{"n_layer": 24, "d_model": 128, "n_head": 4, "n_kv_head": 4, "head_dim": 32, "d_mlp": 1024, "vocab_size": 5009, "activation": "gelu", "norm": "rmsnorm", "norm_place": "pre", "norm_eps": 1e-05, "positions": "learned", "qk_norm": false, "attn_scale": 0.177, "bias": "none", "tie_embeddings": true, "parallel_block": false, "extras": ["capped logits"], "init": "trunc", "init_std_qkv": 0.0442, "init_std_o": 0.00635, "init_std_up": 0.0442, "init_std_down": 0.00635, "optimizer": "muon_variant", "lr": 0.00333, "lr_mult_down": 1.5, "lr_head": 0.0113, "grad_clip": 0.5, "warmup_steps": 200, "schedule": "wsd", "decay_fraction": 0.307, "decay_shape": "sqrt", "final_lr_fraction": 0.0, "batch_tokens": 32768, "seq_len": 512, "doc_mask": true, "train_tokens": 304600000, "steps": 9296, "dataset": "wikipedia_en"}
Each number is 50 + 10 x the weight over the matrix's rms, rounded and kept within 0 to 99. Layers, rows and columns count from 0.

# layer 16 MLP down (transposed), 1024x128, rms 0.357, rows 516-541, columns 64-127
50 35 39 46 44 58 58 44 36 40 42 52 54 45 38 48 48 50 30 26 52 66 52 50 39 47 38 52 57 53 40 49 53 43 60 30 63 48 50 43 72 47 43 49 46 68 49 57 49 45 54 42 52 61 33 53 36 46 37 46 56 62 53 28
47 43 63 46 50 46 43 74 47 57 42 52 24 63 46 58 55 59 55 54 44 46 68 37 49 54 55 56 48 46 47 42 41 49 43 50 57 39 46 53 56 65 48 70 54 51 57 60 59 65 48 58 41 59 48 60 44 48 49 49 61 56 46 51
34 49 36 56 26 48 55 71 34 49 61 42 46 47 37 46 37 61 77 46 49 31 51 55 36 38 40 66 64 48 53 59 40 51 41 49 66 46 47 38 44 62 52 39 54 63 38 70 59 69 59 58 43 53 60 43 25 60 56 29 44 45 54 44
58 41 65 44 49 47 50 60 33 47 38 53 48 54 43 69 52 58 68 43 62 36 70 56 59 39 43 74 49 50 55 46 61 45 64 51 60 67 43 42 67 43 62 41 50 28 80 53 62 45 54 57 66 42 66 52 37 27 45 44 50 48 46 57
56 52 47 42 38 52 39 49 50 55 45 53 34 44 59 59 55 36 43 57 47 60 48 46 65 36 47 67 48 48 43 41 40 43 43 48 45 49 40 47 43 58 51 53 63 63 54 45 47 63 57 66 62 55 45 55 40 43 48 50 34 58 57 47
45 51 48 57 38 31 44 55 44 26 65 54 53 34 27 55 36 60 46 37 66 57 64 55 56 46 69 33 61 56 44 57 45 43 42 42 71 56 56 64 37 60 47 48 63 58 50 61 57 51 28 59 43 44 49 43 45 58 62 54 50 60 56 60
49 47 43 59 37 51 54 61 65 50 49 34 48 50 53 55 38 63 41 53 49 52 28 57 41 69 37 62 37 53 58 57 69 38 45 40 67 39 60 47 45 56 61 51 38 46 46 48 60 32 45 52 34 37 38 32 46 42 51 38 60 35 32 48
56 38 50 54 29 46 41 49 53 41 34 27 46 36 56 59 51 60 56 63 49 39 51 55 37 68 63 56 43 59 39 35 49 43 47 57 36 62 57 52 66 62 69 49 46 34 40 57 47 43 49 52 44 52 62 42 55 52 37 38 54 52 54 35
37 44 34 43 35 62 52 48 59 56 59 51 42 42 53 31 43 56 50 33 60 62 42 58 42 37 79 53 26 66 28 46 66 49 44 49 52 51 44 64 41 41 76 28 61 71 68 49 52 55 32 62 43 66 63 56 42 44 49 33 53 40 66 55
30 42 58 60 49 56 52 59 53 57 40 66 62 40 51 45 62 44 40 64 31 64 65 31 37 52 40 40 39 49 52 53 44 43 57 39 50 67 40 51 37 60 62 59 65 66 63 32 62 41 57 59 54 49 62 44 49 54 51 58 65 53 45 52
49 52 29 42 48 49 60 41 45 45 54 47 50 59 44 48 51 49 54 26 49 58 54 44 50 50 51 49 56 67 42 60 51 52 54 38 46 36 60 51 25 53 48 42 55 53 51 53 31 50 62 59 78 49 59 47 47 46 59 49 42 52 41 35
45 48 44 51 46 52 56 71 44 51 40 61 52 57 74 56 58 50 47 64 71 58 52 61 36 50 51 54 44 50 53 43 37 46 31 51 57 48 55 34 62 58 49 52 50 60 41 45 62 59 44 60 58 52 44 46 35 44 58 82 39 62 60 62
59 56 45 58 59 59 56 54 38 63 56 75 50 51 46 54 57 39 47 49 60 54 59 53 64 66 51 50 37 59 50 50 33 49 64 56 54 51 62 49 52 58 49 38 52 59 39 47 51 33 70 53 48 53 65 51 60 47 45 57 44 62 55 42
59 45 53 49 51 56 77 64 43 58 45 40 40 54 62 57 53 41 59 53 47 25 52 47 44 48 55 56 44 49 38 45 52 31 44 56 44 50 48 61 53 52 52 45 46 58 45 49 53 34 45 50 39 51 44 61 48 53 50 41 49 53 30 48
50 42 49 38 57 52 67 50 56 52 44 57 62 53 49 44 52 30 42 42 50 52 51 41 58 54 54 51 40 47 49 60 47 56 58 44 57 46 42 45 44 37 32 29 48 58 54 41 45 41 55 50 40 40 37 55 56 49 34 58 58 61 59 52
42 41 54 34 54 54 27 72 30 69 55 50 41 32 69 51 64 72 41 55 46 53 49 37 53 61 73 47 25 60 52 25 59 52 60 59 50 56 50 46 62 48 47 59 51 66 37 58 56 36 40 69 49 46 48 47 41 42 45 36 68 49 73 61
57 37 54 56 54 44 47 49 47 64 44 33 56 46 38 49 67 49 68 49 45 60 61 52 44 45 60 66 44 54 57 55 38 39 50 60 56 45 48 54 57 51 62 35 49 38 53 54 51 44 38 54 59 60 56 64 38 64 46 33 25 71 47 56
50 56 58 64 45 46 38 61 49 63 52 56 65 50 28 48 40 58 50 39 49 58 43 63 40 36 36 32 51 46 43 56 54 51 54 47 52 41 58 51 39 40 59 62 43 50 58 43 51 55 60 56 46 53 51 59 56 48 46 40 48 36 51 59
38 53 50 43 35 48 45 53 43 38 45 55 58 24 48 54 54 38 47 45 74 53 48 41 49 63 43 47 56 57 43 48 41 66 52 43 34 55 21 51 42 66 48 54 57 52 30 39 61 43 39 52 36 39 76 49 75 41 46 60 62 59 38 42
33 46 43 47 57 51 28 52 46 35 57 43 48 45 69 57 38 43 63 61 34 52 51 51 46 52 42 35 52 41 32 49 45 52 63 39 39 59 48 58 48 52 54 50 26 32 60 41 51 50 44 55 46 46 47 48 43 53 43 50 53 46 44 56
41 27 54 38 51 58 47 55 46 49 40 55 32 50 57 40 50 46 34 39 45 44 59 67 46 33 54 47 53 48 43 56 76 38 45 50 46 50 54 65 41 51 47 50 65 51 54 61 64 48 39 44 44 44 41 42 47 53 49 55 57 55 49 50
31 41 33 56 53 54 65 77 62 48 51 66 54 56 22 47 40 62 46 49 58 33 44 46 44 41 47 51 36 76 42 44 66 61 54 55 61 52 26 42 50 48 63 59 37 58 58 62 77 42 56 58 50 32 54 67 56 46 49 44 68 63 37 34
39 52 56 69 76 65 58 57 40 45 53 48 37 39 40 63 50 73 50 46 37 61 38 73 48 52 46 58 50 50 33 53 55 50 50 60 55 53 56 59 57 41 48 57 61 54 46 54 58 57 60 63 45 32 45 59 42 56 55 56 59 50 53 40
43 64 59 55 50 53 61 55 73 50 50 30 55 49 43 30 43 42 46 64 58 50 54 57 56 36 53 30 74 75 33 46 47 55 61 56 43 51 56 56 68 42 51 50 64 48 56 53 57 43 56 48 39 46 74 70 42 58 35 42 47 45 64 58
53 57 41 54 54 39 44 53 65 55 64 44 61 36 54 52 61 54 42 40 39 55 40 65 57 55 44 82 60 32 48 58 48 49 38 53 58 54 46 45 56 45 40 43 55 48 41 49 58 57 44 49 52 47 54 53 47 56 50 47 66 49 50 51
47 43 56 48 46 63 39 44 45 62 52 52 51 50 38 55 48 62 41 30 53 48 64 56 51 57 34 46 31 62 50 52 50 59 48 53 44 57 64 54 46 49 37 43 67 39 58 61 54 50 62 31 52 58 38 60 44 64 50 45 39 36 35 61
# layer 16 MLP up, 1024x128, rms 0.238, rows 517-541, columns 64-127
34 32 52 38 66 53 49 49 59 41 42 50 46 45 55 49 44 47 46 39 53 52 48 32 59 47 40 61 65 40 56 34 65 59 53 51 43 40 32 56 54 61 44 49 49 34 50 58 54 59 41 40 61 49 38 52 37 53 43 56 42 45 66 63
42 45 31 69 44 32 68 50 70 38 38 47 47 72 43 51 66 36 46 50 48 57 41 37 49 69 34 31 47 59 59 57 24 58 33 57 51 36 71 52 52 58 69 43 34 31 60 56 82 52 43 48 28 57 65 49 56 64 53 51 63 49 29 50
48 55 50 60 54 50 48 46 47 68 69 40 50 57 49 53 48 45 47 54 48 43 42 48 68 39 48 63 41 48 31 58 55 43 51 52 40 63 39 31 54 50 59 65 51 38 37 44 72 45 56 65 64 59 55 53 36 30 69 44 56 56 68 49
52 44 52 53 50 63 67 43 61 40 46 57 71 48 52 45 44 66 55 39 54 37 51 66 33 69 50 42 43 49 57 60 66 62 50 50 45 57 53 40 50 46 52 48 38 50 62 48 47 47 56 40 40 49 67 54 51 66 48 47 56 39 45 54
67 37 39 44 46 80 52 62 61 38 54 58 64 49 55 46 54 50 71 44 50 56 56 46 47 44 52 64 53 69 62 66 56 66 52 71 45 48 56 42 50 35 52 42 59 34 49 41 62 53 27 45 65 41 60 37 39 63 65 55 47 48 64 58
47 61 62 44 70 50 40 40 40 50 44 40 58 45 56 62 55 49 44 62 51 47 30 57 75 41 38 38 69 57 48 60 52 45 61 53 27 45 52 40 37 41 52 56 45 42 41 68 49 52 29 48 50 50 30 59 45 43 34 56 35 48 45 43
46 47 29 46 55 60 68 25 32 34 66 35 62 43 26 51 49 51 50 48 44 61 44 64 38 55 59 62 62 43 38 41 48 52 39 50 32 55 50 65 40 47 65 35 49 53 54 50 57 53 37 54 47 53 59 53 54 68 64 34 47 51 60 44
63 45 47 37 57 48 43 34 59 45 55 41 65 50 47 38 36 89 72 52 61 56 45 61 61 37 52 40 41 69 57 49 48 55 32 37 39 44 48 49 46 45 44 41 38 65 61 53 62 47 39 49 48 66 58 57 51 26 45 65 57 30 39 51
36 54 49 31 60 52 63 41 56 47 52 58 43 49 63 51 52 52 65 57 56 64 47 64 44 60 59 49 47 56 51 43 62 37 61 42 54 28 58 50 57 65 39 54 50 44 65 51 57 70 43 64 65 53 60 45 41 74 51 59 70 50 65 45
43 46 53 54 53 51 43 45 45 43 46 51 59 51 45 44 50 58 42 54 53 53 48 57 44 31 49 53 61 43 68 61 66 58 56 67 61 52 43 41 81 42 52 35 52 46 60 56 40 67 52 35 48 56 44 25 49 47 48 24 48 71 48 32
59 70 48 49 45 57 43 52 51 59 57 54 44 59 46 44 52 46 49 76 39 59 42 50 23 49 57 66 45 40 62 75 44 46 45 61 39 38 40 49 69 53 61 33 64 55 43 44 64 52 60 63 57 62 52 49 50 42 56 35 48 47 57 48
41 44 36 43 53 55 61 38 62 41 44 42 50 59 38 48 58 38 46 47 51 57 48 53 41 57 49 47 52 43 54 51 57 58 52 53 54 48 47 53 41 36 48 56 47 62 49 54 48 64 41 57 54 43 31 44 52 56 47 64 35 56 46 39
54 67 42 49 51 36 48 51 50 40 43 41 49 51 41 52 47 52 63 41 40 60 33 37 54 34 36 66 31 43 46 47 47 69 51 46 57 46 54 46 58 47 58 70 57 34 59 43 40 56 40 50 43 51 63 48 47 36 65 55 65 53 61 50
55 49 43 63 49 48 55 50 34 43 51 33 45 57 44 42 53 61 61 58 58 59 41 43 52 40 61 50 46 50 47 41 52 67 43 50 44 56 60 50 44 48 56 70 45 49 39 59 57 56 42 46 54 54 57 45 56 54 65 50 47 61 38 47
48 38 70 62 51 46 38 16 53 59 63 53 65 53 15 47 44 50 53 55 71 43 53 36 75 36 53 71 45 44 60 46 43 44 42 51 54 53 42 71 58 40 29 50 43 56 47 43 58 54 59 57 57 51 57 54 46 42 49 56 63 57 59 48
45 55 64 62 32 48 43 30 37 58 64 48 51 42 46 70 37 52 64 52 47 34 47 38 54 63 44 46 29 61 42 60 43 42 44 62 58 61 60 55 55 54 42 63 56 46 49 42 66 56 35 67 38 50 54 43 43 51 50 67 59 52 54 57
49 56 50 43 38 66 53 44 49 46 52 44 45 40 58 54 47 45 41 69 52 49 60 42 66 63 38 61 54 55 49 50 53 46 51 33 42 50 50 35 39 56 39 29 55 41 54 48 55 48 45 42 58 44 52 62 51 37 55 63 42 54 43 41
71 51 50 51 68 44 38 48 35 64 51 44 41 62 44 63 55 66 48 53 51 34 51 33 82 75 45 56 56 47 45 45 60 45 45 44 46 61 45 52 45 51 50 50 45 53 35 57 67 39 47 32 45 43 43 41 53 65 41 44 47 52 48 57
46 47 55 50 49 60 67 47 45 59 53 56 42 64 28 44 54 49 57 49 55 51 32 45 57 44 65 61 29 54 51 41 40 53 42 77 65 50 50 49 55 47 41 55 62 68 54 51 43 49 62 50 59 62 59 57 58 49 54 45 50 54 48 57
64 54 53 64 39 49 51 41 62 60 58 44 53 59 35 56 62 49 67 59 55 58 51 42 50 62 50 52 56 44 42 47 37 51 54 55 56 67 35 40 38 46 53 44 44 47 30 38 41 59 47 37 37 71 49 54 56 52 52 47 31 58 50 57
60 65 45 58 58 51 56 56 62 45 57 62 46 46 55 51 57 49 41 44 43 63 44 46 50 32 55 53 47 53 59 52 32 44 41 54 41 44 58 46 62 54 55 49 51 37 50 44 55 82 43 46 57 31 59 72 43 52 27 47 52 38 51 52
56 50 41 54 32 54 57 64 36 56 50 53 52 38 41 52 31 46 37 47 39 44 66 60 62 41 49 46 52 48 39 58 57 47 37 61 42 32 53 42 39 68 51 74 45 44 55 42 51 66 45 56 46 65 36 32 59 55 60 53 56 57 49 21
29 31 66 46 64 48 50 44 65 47 57 62 45 36 40 61 54 55 43 45 50 46 44 42 52 33 49 64 33 45 61 47 48 42 42 31 55 41 80 51 53 19 53 59 64 52 72 54 41 60 50 52 50 42 40 54 45 61 58 51 45 42 62 36
60 51 60 36 41 48 46 51 38 59 59 62 56 57 52 50 39 42 47 66 56 51 65 51 42 54 55 46 36 57 37 46 54 50 51 51 38 54 60 59 40 56 40 45 61 55 55 47 64 57 57 47 38 66 50 35 54 47 52 59 38 62 58 67
42 51 56 56 58 45 37 35 64 46 46 50 60 71 65 50 53 34 56 53 47 49 45 26 39 48 48 30 39 54 40 61 34 34 45 47 61 44 42 51 52 62 57 41 28 51 34 54 59 41 65 60 47 51 71 47 42 51 49 54 53 45 55 49